Weights of a small GPT-style language model, trained from scratch on English Wikipedia: MLP 320 GeGLU, tied embeddings.
Each number is 128 + 24 x the weight over the matrix's rms, rounded and kept within 0 to 255. Layers, rows and columns count from 0. Numbers have three digits each.

# layer 8 MLP down (transposed), 320x256, rms 0.189, rows 166-237, columns 0-63
098164132162105117109132092167124072121068096120102128135139124155153113114074151137171124207060163109127108163123157125121138102127183104081125135122070141132123108162113157098167166166107129
128092103120080111122134136143146161165131131157112149135079117046114141145149145106090131100108140124108123069108165113096102139150148127146178134134129109131087129106132114106120120120076085
101131146127128111094142123136107128154099105101090094161160115112152068111145126126111129134165123166136130127153124138162171104124130094139116156111158148157118156114091107114131126179174100
180143130144114107129117108127136091146136112120145081115121122118121157168144158152115142154118132135138139138099132134126120101146142149128121120119121162134146157139098105119169145077137116
118146165114143111136129109183141105070104118124138101139151157109143157116105110128112111119136114119144131133120146158098134138153129144129081120134097161108115116171155073152125141109125107
144154107119133138148134116130089081114121108118143101169127120125130130170167130127120139169178072139159110142120137116155150099125128125091117134126103139125129142138109142122124159166136147
157124116130123139176135158093121143101084139158100161131116082148157106157095090151079172169050085147109115138145152088142142134129146162128149141127164096152102139156130111141119132136117074
182166129090115098155136139112132145124134150141179168123109118107123130162134142121106136180136153130141115153150146142104110126122121136134155117125129110108129135134177161171104123099098081
145119117135120153142180127119104140108130107112181132125130090095132140182129161118125136152126137121120138158122104144077126132111129166171133155114131148146082123158131154152130152126096136
148118082129130136143102135122101124135162098140098105148086114097087101138109145112102141132129181157155137141089083121104115112148144080112179158129138152115130109123161071167118153143133108
115135112124109121099114114136127122132141136093135143206052092132154153108140115166130143131129153118105152109145152129104121146122137157094094136153117147148117098135159162134105156137146116
146145123080139099137105142106128124107118135152137105131146162136110121096127041121138153085130116128145110119106118133122092130154122089117156107107140134158126141177117116146134132127142142
132183146071146143118171142125168094139153104160130118115156138109144136126099095132073169144145138116111117158137099101115097108169129150140145137159140119120131160136124135132140143164162160
094124121137154160103094121117087156104171148075144106088133116144175120142109123161143140134151111205160137136143155131149152153125120137131123093133079130150136147089106115150124138140094105
160148169117098154129156085153119161111123108126117138090150127086153145113117136127144147086178144119130141107072130186154131124160118118114131167143136093146142140117130134157157118140172177
138142147122138134144119158112124142140131151161171142170172153123135135156147124147099110128125113130127138135127126121161140145134115108123148114138115149134131150119139073112109159141148115
152112165141103119142157160126138138108145117190153148132205099112090153124116118143099125118116162158110101098169123119118175132134112147107137135148121128122075118161082133139108123114169122
125169117174167132106150115135096168128168095157176132116118123112193127126109091162080067148155054131149141134143079147109123106104143167167133116116105117139112151135103102109134166128099145
195131100163097153092151121127114130113151115116139117142131114125122147115139117066103144102119121127144097120155121098158114149148112080111154138166140104150162090121124144114115137113124123
089089168111099094136114100099160107153127130108149085124117130153083170131163113161135091107143162145128136133077093100105124084080161126107133130165112111087105168180147098129063109114108102
143107140116142136122089127151122136204116144147123148147161121141156113085124106122128105146097131087140135104111110117122189099109119156094137132101138083159138109147112132091127164174113093
127116150102112097160112147153135137089089148173127141100139140147116126120117179094068102134112113105088157094123168152093148159118123081129136103142156116108155147161083139128086078100136137
124130108126127150139121113130164071129128097135129098113158110128142083115150150142126132122104103101115099118154067098140158117103140102100111122104137097095080097135096145139154125120114121
131142134135118163088149148149101116111130135110113129134137139117138123157163094139124114144129122121178125077155154105150102158155171110135138121128081130119154127098161135098145122090163119
148064108127123148136114100137129124132161110119107114111119107140127137120174145118144127144141115151135131129140112179181122111137141127136131156080174092079087150069110113129139111144111153
122147126134107160158094141134106132093118111150154124126121079095108123121158155142156152124133140126123141194121100146113191211132103107094120131136152124099085110106119144148157113130132167
099143120084105145097147112152115095093170157155108115119063137121168133115123129109123128168147120125143091142108132122134116130135111147173104118143126147072111119102125101110146103114123092
091116141064182119129175135099133091152128120188134098095146107117107122099174105073128142167156091114101151143147157179141180103125109108121129089161155151107118130141167147134152112137130115
121106125120135138153103119079099124117138149143104164140114127143131121154127137143117142082157123145157151118107115117138155149100187121126125130135101104129116105079087127130100118111110120
117147119144172122118099140078121140128092101121121148113114158120177087136112146112103121138113190105085125127134074127105080159116124123124157089120109127147151163101130148116167144118139129
133142147094145099127111160130078132145144097134147144131143120088093136133122139169094150105133145158039129158092125138149161117125131124119128123071113161132138109132191118115132171119110107
129130084129087121106140186128106151106054147119098161148176103095150137113130117147115067116148096151117138121137136101104164130141160172179153113071113128088103171125139127121092130099160144
142176119113128114168077099106132153169138106141161154146138122142139173141144092156114102137125097153135129168117128125101119149093113114135136118122150164153141101118088129112120119153138161
127143174108096085154118091105138162104121123142178105133117131150155152121109112126116153091151116086111139108146152154088113140135078122102120123110120103154134119130154130122100109108119083
135074125141130142116128088125126106149063147151181107146126123128125146156119163103118097114122135122115101127104138152106113112144148136092162115120104104129132142108111178122100130122107107
149155119096119127116171108143125084117152146122084133117132154130100117138161153105122092149124116133126141137114121136143153178090131154095135153134121138159143107090104127152136098128163099
107140127096070127093145135126118131135149114116113108100147093140156126144127086141123143135142116104079135103118101135128181095126135106067094138166134146109107142105119140143182182074130107
116126161086190121159143089116117120131110143167153127078133154163156148170142113154078156148129112114150135123143180095169172115095112116136132122149083088162096144095103142144084147087092054
156096105151128140157112133093098096149114148175136108146129104123122118118140165136107100132177132140144138125096198083165123092117143125133155173138075122128107139106134108114127094131140144
107181107118152119147103116140147066157125163180151118077087134118122140131112129131148098133095111110127080136149154098102131193138130157114091105121103119143159119135112173108151147121150138
154150143132100132102152134142097143125134118115156129134093157135137143124108127080123142158141119128125119137165113122135143153135072138131169107114105093145128149139107106159129113112144129
094149137148158148092102092169100124127152112137101123123127161083155069107126074099127148094109135144139132141095183110149171085119125171190130138122162116168109124111117112159165130160121147
136130133125132119133060137103138105105140136145075145120108205113155118133135149120128162155132112117115144112133110128125131138143107141117145122134087098135132112135146121126162162105116131
107121122137156116119183130146088131125131130077110144129123137136139135109139162067114101103124143124145101128134129142110108117137101150141142150110136127145127134128151137136148115134168166
132131110120101103113100164134126124136144150142125080134171153074078105134137154121092132133111126137105132152132144112115152107073163147144147094147127163110123146141157098167130101117155134
134122143131104104093141115125116128112140141137133119056116126114109094126149149172146131100118091136164154155088128147164139115155098123135142136129134115121137106109120147152141155118100110
147135158130171123148090121147169123142149143127106132172147123103135105126172142121136159128115117134121128114136137118125105155162142145135110126186119158109118162144139111137118151136151136
132125122099125093097123130129103148104152100106165088133152148154111088146109135077161144092150131096103129061099140105139180137117115146110123122120130158146152094135169080127134184117125157
154138120121122136150115136133137154111111079151137164112131098119126088143085134097094130086140137085123123113096184142069123114112131155155131142204111123156128091153086155107084135117135116
133124143140129093124121119132133129184164130125141163139157121152129121112090107139119084123104092159132107125110107123146085153083102175165146110093116066131100135091150138125126136112127151
159160159122157189163144170159166137125151172119138168135113112114114095111184120112119106146194111126135117139122112157140118156115126133150110136127170139136133093120158137122074152149144131
166120164113110126116102170120121141116126089135117128140112128160125093143104097124123168135147159105126118110138076157129131099137139105108167124125112178086137164131124158094123099156132145
129134142078117106141116158130124121115121172096098128136105176107111130125149153141119126133123114094103140139129159117148147161138157117110154123134148138143199133146086115126113128134117166
126160121173086117120149135124116122105153138152103135131138090098147131157159130128109163159105154118119091147139131145137121140118169144123121127091117127145096080135122076136188124128156145
128140151105146119109160166163122100129131112115108176107170089140119104130138126136086103137121142117162125112134128149129122167097128079114127129138149115153096118094110131111171112149113073
113155185080134115141124117119102126106080125147126147163132145164118109134110110158140123159115095126124130115145115115136164112112118130111096180160117116149137101135105149147129168153156132
104151169179139155135140115121114123117119119113100150137139129154143139134128089154106132130106146110108166080074099121145098082119158119153120160172151122122162114126133125127108137133144114
111094110115116141124143142115188101117169120123096067140145138121131104139123104132111147111142112126183123133089137124129112136134142111157140090154166115134132118133101134153122179151131154
114105144189147174111146194115169153081155128155127093136132101103125102095110169114130133162107133102096146160129138123099130155130100093143077086122116130198142154128130135114142135136175110
149101143120174147149150111092142108116138143114150126107131111173132119144110147128085158101093097122105096095127180151106123111134098122134131150159164144115128116129155143109124130124134096
160136114107147116093157140125150115092125148148134140084174132123151163134117139113116156141148144165163097166131140123128153128133142134079127172155113157117127153105156194112110102134162147
095146135194100136143149154078149101079085111143138160103109084091130110120160106116155152145131114156099108114141100113137145162117127122142094114104170088175113122096105114157145158097119156
080132136151167109108123162141095130117128100126144113075140171079111134108123119118140111131165120120156133116153109124150139151096136107099150119121111146121073120117123119127138071146101168
141138116123141115171118133092102077076101113149148143157144101136137130125140106144143119147118153138160129120110144129121137159077135154149142122118131145105169127168139061149129172154138109
081088112091144145137162137126165097101124143090169153110119119121110141126096121131185117135148134106136115130110137124153133151130164094120130161139139144111122093149166119106145164097138093
149136127133084106139143101118118160119130141163115104158101102120098151123103151094110114136166135140080099150137138132121104120148094178128112106108142152123101134125160132171133150132108163
125171119150127146123136145136098127151105139127111103123126143137119123147164155093150126139147157108138160078104131127109142132088137142143145107114134135165165140124082115110145100150136161
136109110102121096138126128119164143133105057174148117129136112131148171114080128121094098124104153150131145127110159150169149131124142153147087119126136144144147132120195095143146087129206113
123084100111162143095112142146111082155145089104070183090120122108099136141101139128179133129147164152102134127136112112149140104075134141124113135146087136113158155140101141144127115137149152
154098137103129154138140100123107144097126134145142179076119147155085146113163158147068066108127132104117086122080119151129158121167120143124134187129117128129126180148140102136101143159092123
187106129104111115063178137082111123146137088146128127119100072121114134157160108138122158138113147175161146111126110122132131143150139164118088123133143122130100117140131140136139126141078112
130121057171098140131122132162112133093149144155149120158127132122103140148122139102104138114124162154102124141114138081073146148146156158120169140157124110091090125106094169160119114126146144
# layer 8 MLP gate, 320x256, rms 0.103, rows 167-237, columns 0-63
113116121202131122114120113147116153108151145157121153051098125101112121119145162132140128119130130118114140103117172099155091165094168154137139156103163138134125109109093141103069186146152154
106110119108143080136134174100204113117119182131132072189132146155149128117132130110160128152142110178107109127135134115115150097120115137147144101145135102160125135100097147154155108107144141
124151128161135126131142152132110150134105160119162104118162163133135173104153137109102139148123110130144120132146136088135161108111100116147146142118120146136129130131141128149194126139161102
106140122141126118105133150097126172108083124130165097094105117095125132129140129173125100115123084129124174088161162147109089156145129132119161148092064099104118130121104134128130151105152124
164121171191121119125163120109098067084109138128090088137151122108144184077086134107116131101105125118092111129153104171131114108120094124113105146114104097134122116156124133153142118126130138
157061119142109121143129115128135133126121108184118104125109108155078106098176074156092116142164127137097126129087133097120127136105141163110125096122113116139163116130092137149117148090130152
107117170165134120146137102126185097152119125106130105136123176102137094142111105129146096121100178110115103117141104101129148094173150131106113148142084133154147103115132127123127144108096152
079155136135123131098112113119095121127138131119146155097086110145100141104113121160121119115121169105144156117119118145106167120142143148165152150137086121129133139133120130103112109092136132
125135138133149133145120113099108163086114155139086135120115120120143185113112177194121096138165146118148148121131132157109123160095089118132113122088138079156167138158131153172142091130197165
135129150125129125158142143170152124133102117140115120123140143138118124140142115138118092135141164143113126104148107089094129142123141107107093118168103164134127121124061153137138115136110121
132095129143152131132130112128114106125118135166083126169141095152127132164102171141101120149130109139108096121129153145109123128141141187119107110110122132087143137116151086126169115135153152
180116150147072149131154123129093168124145113145140176168150118099162149117103146150141145100106127110084154110095197129079097135154155167093134115095122122119109136105086166142116089093138141
138127113116116124148101087200136166101137119138122127102131130139117120163159142181113112129143130118168099117092159121095131170159134125116119139115117153141163163168146109116135137121116143
139117120143153094136181117164149136118119150077103146120152156140127107102119154155125075118129141124123112104118155103117072076098142162095139108127137120109089128116149129127109139141124128
101143135143122128093105120137132207113133117156148114128154133117124106132116111125122117159128092114144149139112139135136155131135150113102119132136105116114106106134091106118149129148167127
125144118144138106114115153113131147114129140105163138152105150143130141129111146162142150159149111151146091119103129112106137121114137171099127114132144099082131171143169170124155130164135141
131147140136076137175118146151110142125084147125128101120128145136115137103116144136108080100163069079135153131108110110131109146151113145112096127091157100154131121092129179121138116123120156
179128125131122137115128176145102136117111125116163138139135100152137144141162111094111139126170141135104146100132110080161141122089145144123132113132134115108149176101110143171135115147149142
119101106144106103159126135146143137122122132106124133113154122081137144099115150091073151143173105144089175160159150121113142101129161113075117128100141112164133103079147094129169146132142156
151148125131108122118116159161114115125115121119117140115121132138078131109096137149110100162093171118180086110131120118118093103129144129151106140168129118128157176097131119140085121113100113
152128101115083118184184152191135155086146125136082138139167117111099120103122129135138109131134125124138146066143157136109149056136079178121118169137112139170098092117080114130077138121140130
155135153113153166128141122110122174128091093136152178137169133119153103095141117113109159137101142135133169100131148163159103121075112128120126145090104162125136128125134101141114136117144123
118135088131096137132116144136117143154122166116115114148103184198113161081151125125074129165088117091161135137152091144115144148112131093158165174125124126154137171106124147129120093094132145
110130115146090135146093144129112133139101132107171147113110124093115135132138122115102144120094152141077142143128134077103141136117136135145162144097119182145098116149125193170126132121125129
127167144104110119134154058134143124189144143130132108180132106130146149160103116141101119149169154103126140126126147138134142127139160119107123144138099137136127123134125112156143125123125124
149098097110108121128135148093116104142074115102149142109156102108115141130075114109163182117116102112114118118127145103140132144145155101087152110105154108122157128174094155157151135140148141
127117123112123122164089162108142116164104105069102113114106111116162122127128133119165142099110156146137138136148135144112141129122110123156133156135142165087170133112117110073101125139132149
113156155143132157099132134166097138137138154130069153132099159146134134107130112115157169105113150105117110144135092130129122080157198125113121142113145163152151155131122119102132155137113128
137123116156132131094107126123145171136137138135118090180156130132131151131106103150124140121100153132116137154148152147163120159067129141145110149190154130156101126142161092139135126131140131
137129160108133139141157164141147129145137142126128189130131140144129121113114126117166132115124102108180143105104167167120116125113145126141128125152146161082150128115143121151108142137119130
103129125122118133155113143101124093100121110152138113139101086142129125135148132121134164175132108102126107141110126143125161076156149148137122107152165122127121136128124148190145130130149130
146056120125073150151121131111151150131100102090127123128094149112181123125157109114090153110086080105123135150092125135156126098161115148126114117162136127091113098180110113124148103132140148
130102101131125135137128108122122116119131140131133124130111119118138148134086117163108106144132125099154144128129131145088102147176116118165120139133129113174150134108152160093152150084142138
125135114102112140128114109085152106143152136096162109113139106158158124098169127117145112125197107121121114094097136130108093143104099139119145133117162176158115117136139133147119097103132135
155158132082157158126144103180099148137180185115155105159135158106100160093092138095090160125122134112143112139131164162107120086128127135087100125124092115156145136141116154126151089115152148
171132138091122136098136104145168150133132163130178130112151099107087082138164092142142178101148183121128126158117160144144125124113187130162149079135125089136105111135131134165126110153138139
155089102133140132094149143154150151162139121159124102136097081138101151086095111121127104150133150124104099161170148113074118141132180121158173108140126110142112145135122166141136111112134121
138126134122124098173153143145148135154155095137127126116102091105166108145142161147116137118133135147140140179117109094133146151128097117132142153139151099126145131123148137090120129099164118
121132135109135104087132137149158135080130127137171165148168133126151150084099117092111149096126122170148147111080123145065133126113131122143102125103139116122101112157079134149083088169147128
140152125146113100146134095158125086148100158135161096146158102130126127086143172116109139104108130168085152149126144048125138129129127118132099108104115105087123118151144147187122074133150132
144160127161117126140116095121163082126116130088139132127102160138097089121120117119086146145107113133153121120113130119110082152118125116133112140142119123103120189120125101130088121096103155
159147178110117133106145139128163126153097107146124180095108197185103165120118154112126130142121115143120160094116092134127120160151159131134119132125094125173137159111115099123118111108132118
130147132161105146122087158144093131120141121149161120141136109105122132149111125141102109150115158138126093079160112132153144126133125101129126150124131166152147133158130143162112124096086117
159081157119153103159166120157126091117123102126135164106145137122144139106107144176093106144140112108125097138128155156097125136136141165161119133120114134102125129152112116129110100142131100
112123110099106163155175154130137118059083128087170130154126119123106156143126090150102122138140108144113096127151126147115133105148104134128181157151108099166131121104129176134169125141146129
137111113141119150137153089127138153171132086099119129145164120073119130133152133163138136189122102089107118121101134154141092076133126139161093145158108113133139089110114120144153136134095146
153071147128125134136174113143099128121151116137155141133129107140132127093085118141119076122127104111098148154085144123081112110112108146145145155131146129167141101140140129132162146102122115
141169108129152139123181090131116108112120145123115145120132106123117133134135122133143113114153114129121121128160131133175150101163146178127149197113105109151131112150142116108150217097122131
138086134139088156152130070117124160178112110101136130139160152125122101140155135112118142109100119129158147153151155158148131088102132138121085065133095104178125114157114145152123097148159096
154135076139121113118127120124165139158171127133115150107132166148138129134145124136131115115119127099144135125161081147108153106134084125133087117132114113152141116134099107139115165068061134
099113100146111143106127087145133153147126136127210085129144145080121090115160100140120120125127122105066122182120145118129152115119101082130108114154107139162139130126117139111124132093143130
144160141097123099083126148111095156124140172143102106129122165119147135134102135114128104114098154166096111079085117169122117139130144137089134144179089156102150126142129099146089114108165096
117086142142095154106142165149107123128119155112091168088126136086137115111123144125127126150143115093088132107138144133146097104132132163124100111092145131167159105132081138101139127142162131
108128159124141141084124125107158124116180111152151121135153154152164167110151088147138146123131140121141164085123149149094134135169100089126122118135145129169078153139118151124162109116156135
110103164134129142114154107113121158133153171130142152116125151158149182121147131102134089133122096127143097104076101175098121141153180077137146055087147128158110155128106140137140118157117164
155081108115125145142106163120125112107095169148153072120152112134165143100134153160131085110091114084099141122156117145128130106125128161084163127148127070124148106089071137083141097113102130
144127113133125093124153116103092097164128171199122161111167112160123139158143140149113086106152107128166133154105070132090187165117156104123137105133114183149135115154101116120137159107135141
133109077127089130118130154143119150128137142116121147128101155143144131142145132159095085078105124160149160114126149103131146117069140140179171115145135060146129080175144118127152094158134128
159143143128143125177134134105132179162128119143110108139137160123111123104146125124096143136133100119129164141105109161135134100137115117091151092120128158128170149127106128122109136108134170
105112095135115140153148133175131117128101129116143149133091149170145156112102104151118187103082128128073123141133114117136090117100149113153149114135084160136131098139119082120108125128135157
143147154166137140080112122140103106161157132108130151124125088076114089121133126133116133143142169136150138116127099111073128118079172106146148143127049126175129136116113140145153127163147126
162154127116149142126161115149124122118113118153136131155154135138102092119100127112124171118091126128091142137138121122146164117125137139100108152128110147078144093109127053143153132140135124
104126132105083081155130140122103105096129147132134107098122143115155150099107159119132106073134070133138120116157147100130080103171161149161143141127118117146119158129125133179150137116111128
133158158162160088116124113114134109136105104125148110135113111112175166140171160124129097085123141088097123090118123106111138118132111115115172130138136095137114123113170103169157149111120126
137134122150161130129129116132117122144148129162118142127132126153164126119179083115137105115117116130139117109132107102151125111114127112135128140166135111131099109136106137103106152107126115
081136164160133109128160115142154135137120122133127146116124172109143134203129170103115099128093127155151154106148132137104100110141125198104141103117106114155145098109158102095139129152115152
127128107111140126132098119121079115122134137086119143124101169123118143152126123138137144117131142178097124175141201131145133138119155128152090154149143123135113137125101155139112072137176146
120127107139146122125100132119121155128153113128141106148101153141121103112139118087158176129111076178105104108142110143142151135169141148115123118108126167144102115104103080120071126085157140
099130175099048096113129115102167096135129087158111173167124103123154154124133116137123118112124126164109093096172137139160172144099113162118164169146139143130115095122094111114092138081125140
150155142154128135137133122105139148170125148120148116071159117157119138093138134132148060086139158147147099130136131094106156062100130110090182124150128131137135106176144114167091164157115111
140134090112089151141135133150110075136156138122123106154132134105141133138143150137117132073120125155154109154111124116145077148126116133070165076105129132129170110156077165100120145165144144
# layer 8 MLP up, 320x256, rms 0.111, rows 167-237, columns 0-63
177128106186135109133092159144105071091117128112131111120083129121111142141132156118159119158134136151111133170152134121171105113109139141111095126155099138110142113131091154111122157086127125
120109096112168159128106123153191163121158137115184156127138097147117106093105143156107125123149104106148133145123155123123131112136132135158168103137074148157134164125119149117183129087118147
128131100092124134118119134121131106122161113117123133108174128129100117104107152107113122098171117134137128146118126120151110134121149161117103097125127120136102109078113109116111141127135154
144162153131144106147133106152120133112132137071142138137164111111148088150137137075103096149127142138107108063139169118100106153134126144087156084120095153075101159119141137145062103160133160
139148120114117087113111109135099107121150115160135153072148150091146143144132104150134146122092143133146093094116121150104125144151124151162120097099146142134113054118162134152134141100118152
122098118122142159106098127139132141137122127158142146171160111126140130164150097116140118114109094112113130109144106110143107134119140153126134123168147110161150146138115110076133088141122137
114095095142176120110136113137124105164150116143124106113112123096097124114143162104108123127132149078127122127135123138115111154123119184116165130152138125127110153150102134142123185141113123
153091164150107135172140144102158129110111094093152086123130132121145081119133100113156178144113120109123142138117120114116132134115133136144119084131159083131157105118130162163110126132134138
163113128121117111117129102131137113117138150124132156119108102153143093124145126128147124122143124143109093120091100169102152075183161133106127119146112130129110137151098120118100162094129109
134123125122173136120159175088146100127167139124138107120120156116116134117166129117130105124141169124162125149135113131120128142133143114137135138099128090092128118088163154126113139078171133
146131107099101153089086171164156128124120118146146119131140128110115098140146160175143129131145151148132100148126120132140141109115110139166142131096112179071126110081093119154110137111133085
149106087127148084100153167091122107099158152106157140113136132119142116127177095067120166151137091147126126129119125187153139153146075151111092150142158119094161060096130142070113169120098099
146098114157067126159099114096133139161162130114142059128161115088170119156119139114137169167111112130091166111120120103123121091124141140109124145146087159111124134125156107138130110151122112
115101109134139121043113156115138081112117147106130116128145173109086156107145095138144105142125108163124091092098135090146114103165115122124115064134142098139112136151156135189117085131163123
138148107136159120085162111128151145164135129121161152149098133113181127140125135123146122190142117121161134104171095145162144113132116165128146085104120110167177080095102132131135118117129140
145083142162084162158157114141127112080151143125131161132085142146132102121159158110053170115104120136125110116170105133178136091101144120143072084135161109133171140123178102095113128154090144
128118114139102148116120146195123125114098109165156137131114112129173122142144169184128108141142146121133107168113108109147109098124112136149142091161146125087126122121204143094107118130125121
104124129093077155141162187126167106109105125150159152112135140121110102117097137142119110100140140143147121086118141120119107135147092127152117131163158136133119136081135142141118132168124126
127127133084096129135138146101099095105130134138107126084115144166093158103164128131137144134216087110089128138143101136127151103176113110130122149138104191082141136137110089142129121142115184
148144127114143084151094123119149107123152095088169110137098141168061125136157118113131138161177109154130170138096155132168107128127116110136099147132144168131125141145136162176152127110141122
144159151153130131090155130134118054155158123105116112121118144125150109177124144115112151085110160090160110121104117167145114104160091094065131145143083115094153150124127142126112129147103115
109124099160099117125154158121125150102142114120136149178086113108103118143069110157124145141161160142172146133119126150098100130144116148144147139148144134124128149144148149128118135205120163
102115093141125103114128143129159108127155140109124164124165132108133132139137132133137084090112134174121140159115119132147134113114144082108130165106120125142123131099124139164159155134109122
115133112129165133100178151124185155103186117134145112109070085192137151107083152136086097154113109094161118118126168144144139156118114107174135154158110151158146110083137107148143131118151116
134131112082093142103144174122156136152143139110115119109137098161119125090123115134137135102163067125135132160111088166164104120134126139147094127109148117135133183105139093105108138137109151
127183130135111140124139121132167138141124158149086109097141126149162145088146106165120100119125095169114134148116112126096132183163131149198102108136118154125132113116102120183120120088126118
136135161091114118129119152085160123110130149082115136167188162118161094129147150130106176148071147134118155068089158154129112094131113121109150119101124090117133131157129140123112141163115176
117113121107126153117161139139152103127166132131108109129117135126125115081089101115143118145122163107108083139126125100151160084128156113155116118083108124142133145143131133144138127176122124
099106130161118098120145144150118112112148109104116165148145133130129147113125142171150127134151123094161169130112101118132155142128135143141105140129137123142141100144127138106110166155109115
134121128131137146108140138172119168119123117131130125143122094139126141168112158120108128140111121126101195125140147155109119123118096155139097135173136080185109106110126122136133137140134123
117159169151128139111147132140128141079119146159134110112127094116101140129087102176143158106178104146102091079177129182133115108109150093112094152151206130119114141121136142127135146101099142
123119137171152150109149151097150100116119097097127153116092101101100121128109156167087116145135131141128102114139092106109143068145126106175140134119110087109125106149168161125137144072108103
106106107174127167148150112102147100155182124159113124155109091104129084114139156162117150134107164119108148164150121094148127138100131156132169147090113124151130113124138092111128151116162121
177197143132123156127134124112087104146153104163151137108104106117090125122121126106128116119126153143105148143145135165162121140091116147117127130145144169143152069120152126106111167146130096
139107096123106124167144115078135091141133098126125173106118103129135158128122127151110116087142135126140114144142099145190129139092112103135101146111100141104111115168129141144123179119131074
140131129145122156100135154083115098106119100131136118088136145132066111137122102156090128141144128142140155146128171116173132141156118145168171109152102135140115141136111105115153138103121115
152167121135156152137110124118156156126101111098113135128139166093148109111105130126115140126103099118179134128084127094119126135171138134173154135140187150103097158120138106115087172159151115
158158112130113125108148132114075113118184101141131138126120104127148149090166108134120095144106116111089129125169141145120168133147151130133075174158148140132115138139125129130111122115125128
142133121114163098142126137119121137161072123121134120094123097118118120128125136145150130114106133147137138136137116139166120149119118137085134100127157135108148109126140106152145158146126101
082134110157135122125145128136166133118129145112134132125137080105131105157155133127112151127105128095101119149150178112164171137128112127131085133093125131167096140150162147150122128124108157
129183119101142149090099130092107164117117115079171140138141106103102110154135175080142149110096119116127112115143142153140124125119102123158159126134104135107088172093145132126149153165122119
143132129114114150114131086176125129107143109116153086172126109116105115155124119097111169109143137140156144150125134143156160138143120120101118149166130178153122135146135155104168161146136163
158121148121112120114110101125153114126081134141103127119134110128124123139169120156147145119132115140108127134115115126140125115085157121109090156151105106142088135128120159136092140117123083
103130151105125113102098112165113119121171136094169114135137134141134141131108129106146169114165161171098116130113080134130134160125153075129100118140121163132135115164119112116093130158129094
122104141116117123151170106128146148156111141153147110099124105126135161156117155140131147128127101125157116140102143148118143126121137146124174092106162108154093144120158135144152132113127142
098133169139169103141157093134112117168132080154131200115164099147152133139088158119153133148154118143149114170140143141087114092064100188160148117137154121121119122141170146154135092153125127
146126160123153122152113123166167135126112090104118132123179134116124110158171126122127078106116131120100123175122108179113159154116158091127125129121154109090076084107119101179100145170144105
149130121146168127134107179128140115080120149144100129114122112109130125134164103175184126219141119099135128147122142127119114155120110132116149137140115132112083113107163101132150177131136092
168088126083111118136129144150146120088151121086108139152152168105170075133174131160110126122114093106083136105132140123153134102165131147198116113131106123097169149179091146145116138130145127
103115117132135138117120147101126101145099105122104087140130092116094149150087133100099125120112087131137099141144160101136100139127121092093124146135139140122120113098164176101145103146158151
088121118146125130149147116134100132110107116113102105059150110117106154058181146115141148147192128107118109135152082068091106105095109085139119111190125175114098139099140149109080156117121161
143130116154103121104113115088183128111168136121075099120138098099155117135119110145140140101117126126132170148119127114111109127135130114134177110127110124116093136152123157129146059122129153
119124131139151056128140154114162127102094103084102129101113162137133148127142109134137136138141130126107172143157122172100134198133147148111116132128166146128185126126069167100111103159138097
114130132164100164155111107135137111139136191133118078132133149120156084153151127143134126150125135161139137101119147144123121125144149131114131151148132132097153162120138101097114102112164127
093112136126117155113123172161130127133158132110116121122154137160117175148112112131187085121090185138149096149099162161103151104138158150106123123114172144152113133144142133125126126111131113
144165115143152121070133140102161082075107128115127112151093105106144141107155117118118153138133167094113163081132141138141147110095119109097141154104116110100164189141084152135113125134113141
122145084157146118165125142116114142115132110135116097155087128115102149151130113154125182129139134145129087114133201142124167164139167154103129147137184139134145131132128118145060136133130113
084124134134124151145114089130135111132144146148133075176134107169153101138154119114119147106145154165108117132109128122149145103076146146131113115112148171136106161155157107108198121122092103
131147140143112143129118139131140149133133129102125165178124114086108106129087136138106132108144125108111115169161119138143133124162141116147110071084126116167088096172134112105095137150171174
111109116121118125144159103125114183111093111163145124099106137112097110131083150156156142120094088088130147131135104075112140116087105150110131149121120094104106124173152148120112111118071112
101086120128114125120122153131128106139154156153123105119107119121181119137139107156152030135097121113076147106069143151162137167112156164153162107124140125150118133140125148133144148142117166
119132143144177136118117149145120121115133111161101070195175121114124106110122154165113130128163131119126164130137087140144105132137168139112125115097080136116141125094120166140157108128149131
138120131172114145140148123178131123141082117137120134115132136150134124111125100073100072111124135123093123176141125124187134095107161167126115135141105108170136125118137076136166166122119120
123086166124116153096098120098097156100149158150113140150110128179087126157124115140118094109166139100157146115156117125142146122143123117159165121170124162138095120178074125116169107119118129
140128121107130136131141135127136138120059142149157116145113120102142108121084132132121118103097125123169110113085119102156154167156121146129132153121138116162140137130112146119125174168142105
191119125125096093064117133151128105127147139149133166105095110137104152180113108111117153115142090131106136104159136115161104135136106170108119138108143177099146141126140105140143114113106169
110093109102176128144109152167134149155142118130147088137160138119112134138119099153102137119084158113128116148143120155104163125122160132150103151109111150106147148147132137128142127103103154
112140142120142160100088144126068133139124141132171105137091126135068118127144133131118097071088120123080139135159127138151126100121124128138173099128130143128107089118146137187114092119164105
118173094147138140091119153128130118120145118088106124077118153152164119101127139108112108145155101132120088147111145114068089139186131169127103102128131108129115172163139135121144103139132118
087182122150111110123101147119134120140164100123131107173140134109112136084146109166122075136119143167127122090159115145156127143167105142155162111134140112177141095088110079148084166083141127
138157108091128159113086132131090163099128123118103153139156152127100122127144098145147120143090129077128134092093190143167095121110188122137122108112153137156146128112153148112166172149071100